config = dict(
    d_model=256,
    vocab_size=2048,
    norm_place='pre',
    bias='none',
    parallel_block=False,
    init='normal',
    optimizer='muon_variant',
    lr=0.00138,
    lr_head=0.00728,
    warmup_steps=200,
    schedule='wsd',
    final_lr_fraction=0.02,
    seq_len=768,
    train_tokens=145000000,
    dataset='wikipedia_en',
)
Each number is 500 + 50 x the weight over its row's rms, rounded and kept within 0 to 999. Layers, rows and columns count from 0. Numbers have three digits each. The size before them is the row's rms in percent of the matrix's.

# o: layer 5 attention output (transposed), 256x256, rms 0.141, rows 229-255, columns 128-159
# v: layer 5 attention value, 256x256, rms 0.107, rows 230-255, columns 128-159
# gate: layer 5 MLP gate, 320x256, rms 0.106, rows 0-102, columns 128-159
# up: layer 5 MLP up, 320x256, rms 0.11, rows 0-101, columns 128-159
# down: layer 5 MLP down (transposed), 320x256, rms 0.187, rows 0-101, columns 128-159
o229 097:417607634564605546512402557573451499535519456578516505522518382502519473478466471532510544511543
v230 102:600501590486516432494496492487527535575419535434552563481516554519427439507545576459490511515515
o230 101:459544362475545567550468487462485500483647473518564537496494478446476514513554423559488616518529
v231 103:558503496463557480483543449436492601554488423547570461465519457542511556478518454474557626514536
o231 103:469362488454455495489479457468637488478504526579398439448565543552481525463500449547517463535550
v232 097:543505453530513482535408467528492562464442532513459444527539569520364529440600465575486535469627
o232 097:556521571477395502514522520440503444460544477498499451537463469514542461415573470538400525491554
v233 101:533516499591504480529465493477426521584481420508501407516517454427484530497504456401545456512514
o233 104:505555548470572476495485456573527513407468520482497537414533545451421617604499562519473518480445
v234 098:502482542519512448469465508600486486580513511498506462502627523448450518517429407542517460455487
o234 096:539491429513406450496505516491527430491453503434496563517460482526457517443407507525444576527476
v235 102:489501574463572614463519521483581471533580446519497478489431406508508414508486452503481504562458
o235 105:572438539411507387521446530477535463545443586514423513519556483502440527477502487473553452511581
v236 095:465492501499402486536604439412472482524485568452573571416458529495512545454496572424469495461505
o236 098:512546541548467557536438498554391530477455496552504409565515506481537583500504459483455561602572
v237 099:462507464424523521452545526432403465498404571494572500574542409461560570473516469543499569427606
o237 098:418611505513460455494538443449474490476445534409512533537523510509442502477528457540473586550519
v238 103:448442415482538473439467479517468604536525508460481416477474446517581604493539430503503392563540
o238 105:456551552465387445441517472482495354475565463514553490444588448534443387513480491433515538513625
v239 098:580474501460535517465486480563510489538565538559525516544434551575490545513497468529482605580554
o239 100:418425581487591503538610542521466419458475458486470552524554552429508514544491486449396467470491
v240 100:404461465502521535520444523481535547488585551484495554429466488521526430471493556563421501540515
o240 101:491541541436549417495513484433521485540414488432509475605563582495536461504463553515468546457475
v241 100:491632517510539472587464502578454551454561522406518583440506527523542511432466465476581545482459
o241 101:507527473511628567541583481588509520485462480564563453541438560455512443387540446585477570441545
v242 095:574424527471563521491479444481543503501602590418542603504568527633559511393453424432526526532541
o242 097:493554521414534511506601511582505531529464466532386448510485409426468379538490478440524526480541
v243 106:522456326466483537521460479518516438401521564534523452519406575462526518516554422523358504596508
o243 104:491493515555500489499463497545518362428425462534573508393554515571535498530466488441505566505446
v244 110:485445528535530439571510565452466546489406537551559471476436468449434463424513510474471566506418
o244 111:463537495464518479480510536500495549405514454472510483440534554418496419481445565619610401537487
v245 096:535540420483554433515549421393532440423533547461509470521440486573587484451493416511511533447433
o245 100:536438447512478593456461523502607451573499478683478484488527436498496451544457595451484439607541
v246 104:526534514531557567561529476468486587523496537535464510458491506559422537482464439617535457515542
o246 104:515450605447414507479498513507389407451600415508546459550503490511474380412537505495564457538466
v247 097:531495550620594488522506450564587481466467502495543534483470548486534437573439562612520463494525
o247 096:426405479458406412490569476439426470515474504484472502520452537522553395460528505472532599464432
v248 100:552381547517451576537437417506503535514470570591504497519426459492551470476511566481618484465459
o248 100:492536523437467521527498453460471492497551481522462472480551509468455457526505625589512509479569
v249 110:506568550522548429598479360523499475452450515493555502460514489539501536397516447550461596469499
o249 109:618571500530581486460491538555433499475545502510399552511526504530377475518545439486549534497475
v250 102:482484457469501595412466550541477515532437490541494490525610460529556459569485516492476498540500
o250 103:580439534548414443543550376503554509480575512512460533417461531554458473541376454484511402467499
v251 096:521580455504569481493530495529489513516398540481520503566488489460475545499486480509486525545507
o251 097:567451507480503517522493489582481453517427500547502500475522548451495486434556462467445506485550
v252 108:492446548578418470472505621431536550487499527577532485486486563472513517544478570457462465520538
o252 106:497614507427438556536443445551488549555496593496485504471463512492466520441518446494603535496466
v253 093:483480637510557480578459515557478436485539524477503565544560554490508407518443501517416548399429
o253 096:415532441553478458496523452515553580486579523446573541496441394418480512505497504600473439575523
v254 103:521521519504515450495486561577369461595490468544561503580408488437492483530555580487509563455542
o254 102:529409423513556458439431416439541490462438540577462558458410536405558542458431514530582548493426
v255 097:483430434447526477463578461532481439566483498543515563508515489487536471554547563483430502503493
o255 101:449528460528560518477516588459524437516525508478510521589529497566492484451492488466505540494509
gate0 093:518481517458581541463460443541476393415530492521458536499445528459502425564498493584490483452408
up0 095:484566438515561487443451466494455549480432489479511450559501557523415510539476576443580523562572
down0 098:434481528485581456581461494451503505453511483486474513475493478534446490578440581502426563533499
gate1 100:496528577450466506448535457464441500509516463438499449504462491439513482513465521425508519574616
up1 100:478595477386482468430552425440488485565570429445593511440535520507573394561527505495490529509498
down1 098:508527461589570495543468496566462526480468513467568473546520531517568578510574436541545495538454
gate2 103:491523447469542484504494396391444556516563435490603464485447536624431566421565503468509492404506
up2 101:443531606523421432544446513484416577571559572455472452547464587460531529501470516446505498506468
down2 118:517464473477431521492563426564512470549504487419569480481500439490464482514599473580514487492471
gate3 096:522487536558560487473537422492458533485509569510468569469485471446490477435458605489436460576405
up3 107:465545406469650454568473520383491503516398478577485510504564481456507572462509477525482473546452
down3 096:575456475547469439528550511435479470523464433446574584468491483547533586415467444512491504553459
gate4 105:546516426418504425526484478554536499551554537568515560459427416468455387411469435425497449536528
up4 103:480517544550488487553445508544514489487486529454520469632490424597512519591560491505515524524474
down4 105:559466535391443532479443489499451331499455484574460453429471477493459494446485543516444585502550
gate5 110:472428549511495513526439565471589546505559616470580465410480479408505497591534573486443564534473
up5 109:542525456579423550506492490543545443561517481525548500481467429577388502582549546489568491421463
down5 105:453543529443489452428538426538507492482476505483518589432544513484460514474569485598482515506516
gate6 096:468522436491514450492584607518486516510529486467361525518529568455540579528544411487442424455514
up6 103:531462408528484436491553444453569565437580509552414457454594436446404441539477509502457487513481
down6 103:442545441468495547461526556452470527566452551422534505484427460455495463483548472570453518576530
gate7 097:421477517403484502487487422405483515509511517463518468566565505546515475548463522447510491492491
up7 097:533555489468585482467544552444518464615498512559393456423533465494515511564524450381536446558533
down7 098:493438420609499506509411483588523486412474440460499458420407559492549380493508489450479493524512
gate8 097:517510476470462447492484482559530485532559491430495512444465442509440416443531522496556482424528
up8 104:577560541545517500519433572518506539549434506609518532509437451452486552421530517494531499545513
down8 103:494431458493438446433495444472512627545482487559424559399614570405507545401516567436528521577549
gate9 099:525617510486449501449535587471464483411426457488444565526539421496450520447442518517506536540492
up9 103:465546524392566507579555508465413440432529511566548472487519443522471454543440533452507409532481
down9 092:500532452526614447450428493541491486541487504535561486453466508546556574452421552484528529430470
gate10 105:536476510520561569505575601454543449597508497551585442456429481494596575476424553468442484467590
up10 102:496516538422542546552570532427537513484382568518423463496469533554525461495554456444474571440486
down10 097:613437501497559534503495464385582566517437535463559530436505483517523519505497518485530492495611
gate11 098:524499481525530489519474364500467526544588500599454526549525448498530451448464583534588521476498
up11 094:539495432490488492496490395512494555462585489545547436581509485519413496497576550528599508473499
down11 098:547529519587424528508497423473459464423556519509438528505489512445467539593535537515542565460499
gate12 098:462450625449412509561473531490445442555430518524459519571508478501399487532485528496519433385548
up12 106:398421510508523472577461459516514547544519471478447409428542556515439504433531473495491488423457
down12 096:612616556529531436458539458502486512566618476570568464536487503497487528562376394443563495386522
gate13 095:491549427549468482513473417452514509517499461475513432521572545454519492463420439466461560444531
up13 091:598512383524473571494505547480471486522580560499458460504475499532435500433493547587445479507567
down13 093:493535533539397527556560446489488494555566539460536477480560440479612515585471480483363466490487
gate14 097:467509548536546397481478449538550508544548477485508506476550495543420551501473439585538521492567
up14 099:484492548507497533523504471560472490520485570504517407501530458480494438449475511570528532532545
down14 098:516503537441388430500475490573617521546441442500446628519563445401483516488512509517459521521529
gate15 102:597515558455468446533497489527389583555579494514544497375475549483472505418521506589447554435525
up15 103:500476472516476471511464462547514483495516599526481484509451422492591579483421396497440533423529
down15 099:555593489451466556449472484500509496403453554437606467515481529510511497570505466477632370477450
gate16 112:486474401432449465457452521446465547426558520581515520497424585547513511505484457570493499527492
up16 107:508640498503501399467476493464453512463518432512519496456472578553539579454551588517578504494465
down16 105:490530561535494580501504572503493494527510512542504519536606470484468508505462427530560383485509
gate17 100:525476445529510471507469601506541507418514532445446497450605455516506528547484526544534501607496
up17 100:530596408456533547500577554521547467539594461518483436504460504499474568570510541474565494537482
down17 095:525583454540420503493522569588466510485540515465583477540473472416535466468500506483557438470388
gate18 099:476447544490476459545415552495472425457493522461450493550468445493462472501518548561543551505583
up18 094:474533462483401541520492393419470376516549492534482512598496433467467536456404518536531459529574
down18 094:555500497487466532499563579484608571488489460406506517506461600497486526579490499567573570515439
gate19 098:441525429452543554397503540593454506501576576533535569536439525485477489420484531582554491546570
up19 100:510433488486498544480496477503623505426464452508453538526406448444544508413472481502519606532583
down19 100:511488550452558427458501416529438538455563525596459584609576492514440479568532410481476463551486
gate20 095:464500439516397489463490494535543502468481484460523434427498520544457577527576571493513415433437
up20 097:450496475465421528517570492500559520500519580536546519573499482534469488500528463476451506437528
down20 101:486516479524526406511478478427511416492419559537516495468429573512490659481489522523581556545585
gate21 108:536469512445501470586490504442446495503460487556486463553506462465511596504526424567451540572453
up21 097:535389469518471489539573457523479522604457555506427466517529435488533433589472519564487655512469
down21 103:446610445535475521534461582586476608424454504422571523412508455558484578539593554424484515483486
gate22 103:448490542466542466510465452537473454537476481556521473521478503448473495457518476501449530561507
up22 098:480490568500390492590548398536505441509536536486502528557535486453536597490473602499482520544550
down22 099:493463509526531486506438492464496523468479515488380525520591490473511471508522521539523498528492
gate23 110:452605537448563576494530550483452515492511455476466423513509518594413459456524489498488588460514
up23 106:465503518592526461423469567480572428499473494496552492529581513540489489473443435470552533447495
down23 106:461387439400467491572432485494493516511511550474556507544569576552469491532423535584464441636486
gate24 102:483424480506492527508483473535602532513443452509569430558485517484480379413487438471522560507501
up24 104:494583483490545459589504455568481520623485535500604427452474472534597542511470442441471505528499
down24 104:555503576531471460437496474456477436503606412509543596524524445561602454487497506428400551508495
gate25 101:451379535454493575464474532503520627507403479567546452477594572572462501403506485456470415523468
up25 107:523519500608406476451457468447497572500568590540563521536559498557522526511434494600524479435535
down25 102:513407505542524515527479451517449549559521537495492482542469499452411554517566540618445573579493
gate26 095:460574514526568470564524564527449573433442556414411538571476488505506509538537571531509431539466
up26 096:455584550449478546523507467474480402542498574519520553462432506605569520465515528427501432470523
down26 096:523473463496642510456457466452488488424520523473491534490514532494444481478557498445532499518521
gate27 099:477505448512476574525522356547403530509542561466487551517390444495495552444547499540483416463462
up27 094:526453551487446503498491434520484481511432457545497502547549515519514476506570494579535550497487
down27 099:563528451480475482545527487451479444500618513445576427476366492557469456525342550490540467445511
gate28 100:549368468412512471508455532474400549528560489540440535440481488470473507506502554554468447505495
up28 104:480521525462419530379452502531551499529474509469505448495541599462483587541545457484406378441528
down28 104:532434518569542449492504547557537535505465476452450545471394559434429483465503461543572544484524
gate29 099:493455427464369542494525515522513521492535428727479539610483577503513616472513515436540568446497
up29 090:473510537468458518515510571535508506517553473521373452513459550580410534502508529559560497427450
down29 095:603545493561481433509541418497558545502538501445494476451566494507524414518492386368561544507542
gate30 091:527442541634473468372490559581472476506538532532496427500484496510517387518430504425522485487598
up30 090:487531532607494498456472484545419538489546585561469477483493600474561497523497512443541456406490
down30 100:473533455481362446523516477364519539496463512464474493557563423499480461467534472543564474483493
gate31 107:536564510433489632583478521441463503524472642419469548491368485421535550532429531501425520558445
up31 106:561504477398454549464508490543498549445448538522487544505495472425521458522488498443517451541461
down31 098:423469532658521444577497545465503581529533440530583521558561599491531497481562494564537519552541
gate32 094:522448389458415455457486507507429584621423387482530508424496481545564478495564525519460496478512
up32 092:503535488519555535471430509506506499544480461500424464406425457498402608437606631561407557509476
down32 094:470482447537493485542489480409455456523537489486596444557597538499490488484474456546650550576523
gate33 103:401423531411471518455552497480428509476534532524404363482569605575477546419433551512499425431569
up33 103:474570510548542475492505482523564447498503463453532529514485451550564463510471392485538551590440
down33 100:494519515497525482532496423457427560525448480477448376459465562590493614474458549548450509508525
gate34 102:507530539452551419540523486591460549463522490552528538444433454539443522517523506513560486445477
up34 102:630463485509509398401572619460536508447584440474546542514519432589538478508539582515448536568375
down34 098:538568439461421507516443485489459546395485505503565550624451536505435468465548485471473578468440
gate35 089:530501506491497489517568518473557427504473536542558454529484543488543437527573497425458516455500
up35 090:398534426489507536536384478465552453534507518522518491460450507548394453523550524498426497417491
down35 096:465474431465441459510559509536493541516548498476473500502482399455479517498466558490565545423466
gate36 101:433508550474513486531510468539482535506423520527469475487453524548579483507472513530431568410547
up36 101:474530539427537404492473507525585591556440428527478532510500429530462521462501552583514564446445
down36 106:537503447430560545521533458500423574538577486500440479631563515586480443451539252465507546550501
gate37 100:478474523429464530496511452414582563421571480491555537407456538438468538511618525510420470561527
up37 098:568473485499498472551505490581488522561565514560505428455590450474641490522426525454548584474396
down37 098:573503488456509563491460539479488516609534550502461566483546559438467496485527559494565488532516
gate38 113:482459530507474481521519599577507546658436443564513415482526572508451423573461524459570428464449
up38 101:497524520571564502396470488572461492560425529432472504472500460426424576478615542524584530501508
down38 107:505406562471448405504472544518509513479529566466565542530563414518489449496388472462440490480458
gate39 093:477505566507581523479466469455555596455541569576490528484494393558523448498501424430575528515439
up39 093:555508403468604459406585561532478548388595502566574356474452476416481488507528436515534403561556
down39 097:515479575510345492548518529461447429565441577462474628534570386501509549498496510482512546473515
gate40 102:452402526495425567454458453556488495517514460525602460525530433481394592512567509470553427491563
up40 104:528515573554564500516501526472508484509488482520487566462569465561466485509472418551559470405609
down40 104:458522561615422511519416607405461549441426483463558448530514534479608528474595541379576429515530
gate41 102:491432542443563565495439517524528484515539589501469464524426460438627436433451424506529486509590
up41 103:409463460440489547476452472464517485539385412489490449526540496442494502474476474445588514465592
down41 101:477555431499577521358450488594480458517522436502497510567560563517506455469567507531451487476492
gate42 094:539569584477556512462557480456569530590470443463537536572544498523468456472547449599474455465462
up42 100:502531616623458513533502526489511519574475503442506525513504508539475463574568523458414499405460
down42 104:402468558571620531435528469459458529528579512671588524577516452561530539466480483409626477468607
gate43 096:480440480491435426484532425556538449547637476481505548506406476535596515466509499526581515567566
up43 098:501559490505530413602486523524437615471399466547493529575535503585442553485528511547505515415491
down43 099:483531571438574541516531467416524472572479528424397403369454511465527436413558541516474474443566
gate44 082:509422526455315468484460437555533512457395424503547496514498496510475630501525551553562629543558
up44 083:393475455512549573441556535523491506590676488447535536472542509527394526488509441442421553572469
down44 098:399515571474362441485595503504472456520433617471467533543473509501563491502484500516522413430523
gate45 092:418443456589450483483563543520584574488514624494489453416491612475513550482521483469558513489445
up45 091:480460472521488512455520557460562534554506418573497537412490460541490487495489542420439478524489
down45 096:448444598496443482492483586522545567546561584428570467516479487482567596546488471400572503496475
gate46 092:536524443379566487411571498563530578580406471456547556520603531512558490531473489462473597486510
up46 095:557494529415374575417419484584454476472570519609547484467481481506368539511468508483512522538527
down46 098:507518482470572496573514501502412438496432472516540469533434508393519523503526488547541454523566
gate47 099:510450399505551437591469561561504513488584444474569520540518574546554532501410461504430424395522
up47 099:496516481511438504549423523439569481433446512443547563451475526522502492451506465429469510462594
down47 094:518609537465443537567454454548523460517430553558554492517524489550483574518415545478567446550441
gate48 097:521612430437488486395382487439493498495457490524568576488494512598519484476459406570487533565403
up48 098:488566475506578501531496585492532636505520474474518541537503479503434554495527513494508595395525
down48 092:479530502437461565525543517481509489487449527495476450535547502470449420422552500442496481487559
gate49 102:514506585499540483571438415519501443413445506549538451527411507474408494480626492522483540363531
up49 101:543566453428570470563464592514467553536474593540577514543496527541483496456575504492609572531541
down49 100:468514377489489526515450575550529515512532566478549515512529481517515451527541552399463563481397
gate50 112:536489456435491439564491539548478478502454537478494539446514542511428454567491494500524445506485
up50 106:424502460423507437576481468456411477513534509482426440503440480508578529494510525519559572419612
down50 106:527487502516428456440589555546468501425481570564495487496492468510586518498493510516460459501445
gate51 099:531511502465445578507477522505552408545521442455491455427552598469554519532447544412570542510473
up51 098:455527522489493435551481395544479430493547476530570582452559511477608494436458506514554515548517
down51 101:512457540599549471459349430513443537540567602436524650506571512588527534574499430491459476562484
gate52 107:372463452455559539561523362526564558471515487471492567427508414471604429496527488501533516529548
up52 107:437475483442546553465464430481443567535410449583461609427502473421534487396478444426411452578454
down52 098:501460494545527503435423537513468511447511566521482513505493573463487495484527534500505462505489
gate53 101:467494498438371493474446482562518452451482474470483540547474489500387553437479537491558480482464
up53 098:433457476486511444477509506448467543549489527536450521510488484442507537390505481492642497505427
down53 095:406551550579689522454478523528546555523427527561523527481541563520525410408499522526438476388427
gate54 106:562445470499540497499562507602442434514522536501461492480489520515520452471557446514492466528517
up54 104:490463459569438505539500488522506516514473416498457487494602546525472472495443480486541572535489
down54 105:508550463540446550483526505526446599411556456490379501473578446457482510495509486436506631431571
gate55 102:473478495442464498475524544458497487541511471523513496478477577468490394559560430604500477445505
up55 099:482555454481500636541593446507499503509538489516465496581493528493516550466439573534438453474446
down55 099:490517594481460509489436478539448525512497453526565531536571600559523487509446433505526358560616
gate56 105:522486547509559520469524581470544510455410409593522508494532546545518523485619496491390600499517
up56 105:483495485567570435502512448515461483520464564565412449500386545404449520529471482446482486493460
down56 099:534492559578467505402529525592508514443559460477513419490584457526524416443556457457460533476462
gate57 101:483555504559561499483488559495498486447587473432500461559445427571507467466578513550467503623472
up57 104:525464516523499424543510534445465530537539573393582458464412554495423504501457536479480521511476
down57 103:520538479586514476473507527498548425399461482452493578591511553501511471468451488531473527525456
gate58 107:492466527478521513438550581534531509531588541538551513466484484579566445479546541504427513426480
up58 105:549564492515437509471554384456455437504581459502518482524534461554406527507457466421512488498487
down58 104:433534458543491465452502513520503486488499542559632506542476553467462499522603567500458478484443
gate59 106:520519505552530540450467542518459518483490483532543537485499646579456521469472514503468555441483
up59 098:482503478441510434484532513438483558562533526523392556497512515498597472474511560502509458549496
down59 103:480480465547563559508506540479387542588519503473434423419389551465603539508440570492394568442539
gate60 103:543529465513522453533517568421476486429459534502465611492495447501563451552520531490638497549570
up60 100:466464495437533433516557594542494536574494480547477487362434570464467490534464531467436521565527
down60 096:474577602448521505419424464505510425479606489353470562472453498490406418559555433529574474517464
gate61 087:466527519565452469515440508527486461536545518562548460484540495553522504576458520569571610557627
up61 090:502528640482425502583578450528533432417446470528397480459520503489556496566507445530518545487563
down61 096:476519531571479434513405486441497451509425528443559508492510500482497481463384417500498508458395
gate62 099:433533569569530529453587523514453430485549535518365552514462547516477529435398548468624528496519
up62 095:447523559563573501414519439547499458486455504481420481494471406482602533446562465480356552436509
down62 095:507524442488507492462485546495468501517537474511430504501509464509468491588491542546547443427528
gate63 100:487405438506528552499493517550500470525579542488547449473520527425462488559465463533511579493541
up63 099:539464469422529564456512572441477545384498578500483511493509511470435510452536499564512372481557
down63 098:526455519497488515453520511415515483556518501496463473527482473569505482494519517565379476567482
gate64 106:437465566511443494542540477438488399516556489520478491528503524506513507481462533491499570544501
up64 107:589486486509586494478594485534526488466470572544443442506514525490489514519568527620564584451493
down64 099:413429494608469437564516490532487503442402543502632459497503622470522493555516460514512477538547
gate65 079:490520588547515529483616369545516419447532478396547522507488505606533620562521489538580540447490
up65 085:461493559504598545537559454520497505521464528506501581507433426491580545470533503446481485552506
down65 099:546581424458478523463500601437537513479510561492477482533532510481461480451438412574519445476476
gate66 111:472570452520475506481444567448458484529544549530427422534474502451479458442486470511488502496444
up66 120:507482554427581490507502486417484466520521601525501502482504521455562440592557523430545493590390
down66 114:561501569504421548420537581492429520550481527566412446516564537516518469467506461511543506510561
gate67 111:548463535439546521522500555474465576504453532557393405400537559592375448619483509554501477466509
up67 103:395494624450471501474532500510580527459506440450497479508505456531510493511509467583482463429538
down67 101:529544518507529513537479383545431506504396477538585424463461541442434504412527572523471487484500
gate68 111:490511455391609533520453434556558637533474515518369405523489534531414461459475509499513605509472
up68 109:593448538432461604603565546535479536501353487493452450499588475468515488496570497461500540485569
down68 106:320551486541453375519480497560458470493466489547520496584505564554463545495559484480457528503486
gate69 096:432489476473496568540417539496569559552508550440488482472492440557489446518444451522471482411582
up69 095:595471413473486393546470448475502491466471476474468447486515510385488489568486534483487610507450
down69 097:518504514533495551558488581444502554514557418443456626482527493580480553575377603495549428447517
gate70 104:478504509535533508443562403555564405454443513528431499596421522480482503471558469550531514587519
up70 105:579552475460499510489506495488460540531550524476466502460540432446497479567527505506540564511454
down70 098:468458490534495528467477482451446475477510590550507523467485553475470568373518438524479576544465
gate71 077:434401570487453514553483536548538443606439470456512474569542522468594601546648485487503571471551
up71 083:609549509405530426412537544521474545478444481527472495415526537434464507451465489406565513493472
down71 094:455526484584635514463453476476488516475494575478494479536453461501433475512531459504461492568468
gate72 112:498439429565503490539478494461499515477502400477456477465445444543423432539514494530499491408490
up72 108:534421554575468478531449480529534547553554460578469559558520490464488512496419469468487588579542
down72 104:548482481522500424457389409501550441549470511460514491510455498481397360524450521528534472503546
gate73 107:488469563519583431537516437509478528481530506460435533499495459505400484520473545512497597496525
up73 113:568345596456475490459439545444425413508594452519544539515452484497512469491439500506445470428416
down73 094:423411568555560565535489422572460454543516472445498483475495432497456477487476472509482520481595
gate74 101:511497455448444560535472469564558509520496486546459524487420502425553524531539585521447544485501
up74 101:467563461467470546478509477455459495473537551470432471531586457513590573543530534557578415536578
down74 101:477535545499577536459473452452451417583484599459522493549527415602537478491485380516473502538470
gate75 092:451539575509428559540429592496523451389537520552346561507466534544575529487501548531519460600542
up75 101:535539511501580599541498613409479635495518532446540437501578445473490489504478470528581575512503
down75 100:490454495418442562560448471436481446530576480499372564494438451545528534519484457530475540484489
gate76 097:532552477446486423554458500550515549522551482479567552497442423555518442492446533533528448506538
up76 099:481488434484525428476579468422522616506552478454508551457511492490632460429400507530459491422499
down76 100:543477485457438525531357540550610527502498439503514493514628474552473589536565475539480503567524
gate77 091:558488398503538544497464418499461591458570545438553514515517488545507564598491473501478508508500
up77 089:463483532423522503547519466504465510473561478523546434471550461490540552486529496427486475539550
down77 101:558436555506473453499446544436520444537551530501506597505503524510466492484508515616460428475472
gate78 101:528433436367456420554351483511447504412409520506432445416498476522430422524448443548514584466537
up78 102:485459528530396516509506378514479491514541519423487495475418507553636457436468485496389552479483
down78 100:517468516507622390481455535545497547439573474474479490408507435413538582475545439485483477542502
gate79 104:584584555494607591474532496503574436528462435527481485455496507520530475548573461613499494474593
up79 104:553482555502423561457485559470432446512510484480551438462510470476571423451569513484496447473515
down79 097:507463454460547547480484383566495494490530553553396535546527400502455546533494448414580507542502
gate80 107:521452430444409477452472434504498476479521486560476501544475477551434398569480518531482624432530
up80 104:552460510500433512449518413521515483485458418482501451459509461436453545518519541546445481434453
down80 102:531534511513432426453477534534520507457437446531515640551514436564523532538504463575496500510540
gate81 105:514469543459445476516564587556332489560575453516490549475504485444479426510423448478572466451598
up81 102:485464480622518411547524521560529421562531456496454536489545473539545499564498506504539531491562
down81 106:450490591406679473523417451435503483440481509473528429443458457460390574502558496526517436561504
gate82 101:425395512426450504546516442576524533470602547538414466492538464615452515627512572529554635394505
up82 096:550510405347562486370470496599533522471393538587524609484469468565498587462447464475480488484528
down82 095:579445595525461471553530575483533518484523485446522531490499519459546429439448508472445592439465
gate83 083:507512557517447540519482558536583506482443454446404661460457477541396527530487531483541526469447
up83 090:500442409446464510531480496538524567494485454433437541524472480543531470491479464486557509455534
down83 091:489480441518280523456561588528558558465531482570515561510566582493489520521504457501561498452592
gate84 103:475477541479585481556545537478471493488467524486465566486480624508543509639516519431574414535476
up84 100:438522494441544451474537488563455565442431546550451499498542492515491520485435443406495452488441
down84 111:484591450499353549485514447551485491510517498481262474532509416524521470480462509446405480542522
gate85 095:487424536498437535615572469466510456543457440552533535453523534486533462463520540463486494409468
up85 095:601558538455496476475481539448533469470475528521451458558578477442481520560558461593571485592545
down85 095:488521494456470472359564471521490489579494536416480570481500511515513469469503488475517576490472
gate86 104:518461552461551457483475491487551589475437416429454469476538552494510486506526578435543478495570
up86 097:461575426588636433477458517427438498405489568521547462380504494478492481492561523484557514517526
down86 105:522460566490543567466518500432465576539451450457439455534531581488435483467628565513480451572520
gate87 104:533556518475489552553494502489420527463467523466551510485477535426461578579560527584460452318557
up87 095:512449462499485530479409443490505617464433469451480416491414467497498481402510502387568524566596
down87 100:500565461484577510508473454465471500459542524513526549431600518486530546586497510499422576465448
gate88 097:403458478533481507496456526587447503402577513479469467495517514428463568517482459494518513474562
up88 095:539586443448561472433492513483452493483429521553535533594558543514369562468435440497563504421492
down88 107:426488557550463537496531502464459568466501464427659503449414555491585451438486502509509507509598
gate89 100:532439559420472502539421439522406555449528511542400498531450487528414571535467542655544458557525
up89 104:550478447489496556481478534490436506553586577443512508528634520546533525562511427504479500531457
down89 098:493626505528475415531521537597574424505534451524518507555585517448469525527419539516533510451469
gate90 095:447526527476508450505517576380497523494439455539343465590500459578454422550564510488599477450414
up90 097:558572547432545434458546486461522423423557483447583471480451461469474502521435527469487512597634
down90 094:523483461579432503510482512493551531477463568550525531501505517486510571548517502526523536451503
gate91 106:537491504481391572529555560523538499480382519534522506509512433485531565446493514531478471550559
up91 103:421608477527507496484484535436522496491515496496467487566458467478412521515511449348482496473452
down91 104:489550432497509541488508494509595476494533507478519584544423503524507423519503606535478532536467
gate92 099:420566606446537500526417471528452513473576505452459542552517490555491593527489432519488514470489
up92 096:493524613526524577512577477464407511463598465522469457552470469498477470486536579550470359481478
down92 093:481498500506517499470380524534438483441550478451496575543427532518478477553520506471523506478454
gate93 105:513650439499585522502372475474520469495517431490520493504516452531496495395477525609487552454480
up93 113:544534499477444535394568472469510504503406596435485465443544487485449413565532457535568611568576
down93 105:485551596569500533474541487476568484534582547512512500543555464485453597484481499582493448427581
gate94 094:540467390575469479413570613462519518589509428486533493463478461509570404475566533453462493503531
up94 101:519557539442511522548544545526561525546563447532504510402559461591481540481496473533517492513514
down94 097:465511507585496470614396495462528475542422558551568488554519437488499519550449457532530514534474
gate95 105:524551531519527577550445529452441528421468525394602411476434414370465605504428508559526492555467
up95 110:424507497394529517499578526504533433512515517619586547615492591516477510480608418496456529524511
down95 096:476534531498452430458425488524511532470532441450527484549583520469543542520537536451529533500532
gate96 102:447497505517500453516452594539451451385517432455543579435480550438553533383518528468426486523500
up96 107:466589501443490591601482475371495510477487480521525511441460498599514557501480462509422500480418
down96 099:457439526405558485444455595497477553566477503451572504548493420499543478455450409551521486486564
gate97 104:533581527547517491529481456545592492505420463507424524458469555467394571470529553494457488557485
up97 104:450573466467439448501458556501588490431487462472421602458541502522533437580512567508493421469511
down97 098:493480525474436527429475494558470524437480504476403416541512472552509484508459595495402628388481
gate98 102:486511514496553529440492475510490571538624477536575606447581378509550485497546606419477394611536
up98 096:580531523496474448548444482487482563468521478446409541552485475475495426469514471468503598505490
down98 097:540529427445378615430409455378464533443435515445479489507532458537526465502458516543465478483522
gate99 098:495543512496567479385500519493523413565581438539570433597520517451400544565455474471579569481512
up99 102:581430468515382513538422516507608531555652466429512521494442505573506589489456479463490501479461
down99 101:458551469450423449484520418516503478538534521597524498612582437479466538534507402438483486478490
gate100 090:535488482492487587466438498594625571474480527438488563404472536559522494440441612495474468510531
up100 094:501480520469426436440510563504519524454545527472486564583483531520507574522470582499549503437541
down100 096:501440436475565589439478491462584489532507521562463444464451574559551566510634626494516509449555
gate101 097:448528475510526468439415516540430507503524450513529450413419493464596537496489533616463531550560
up101 098:499555410411480569527484461643500429414437529602498504492550484470558541537448524540521528485480
down101 105:527466527484606465447511524467497530546521589507428470546517473432506547489507593519559520453606
gate102 102:531542528588585405547539495449426474499469489549430462518403594503397518484573512399481503458449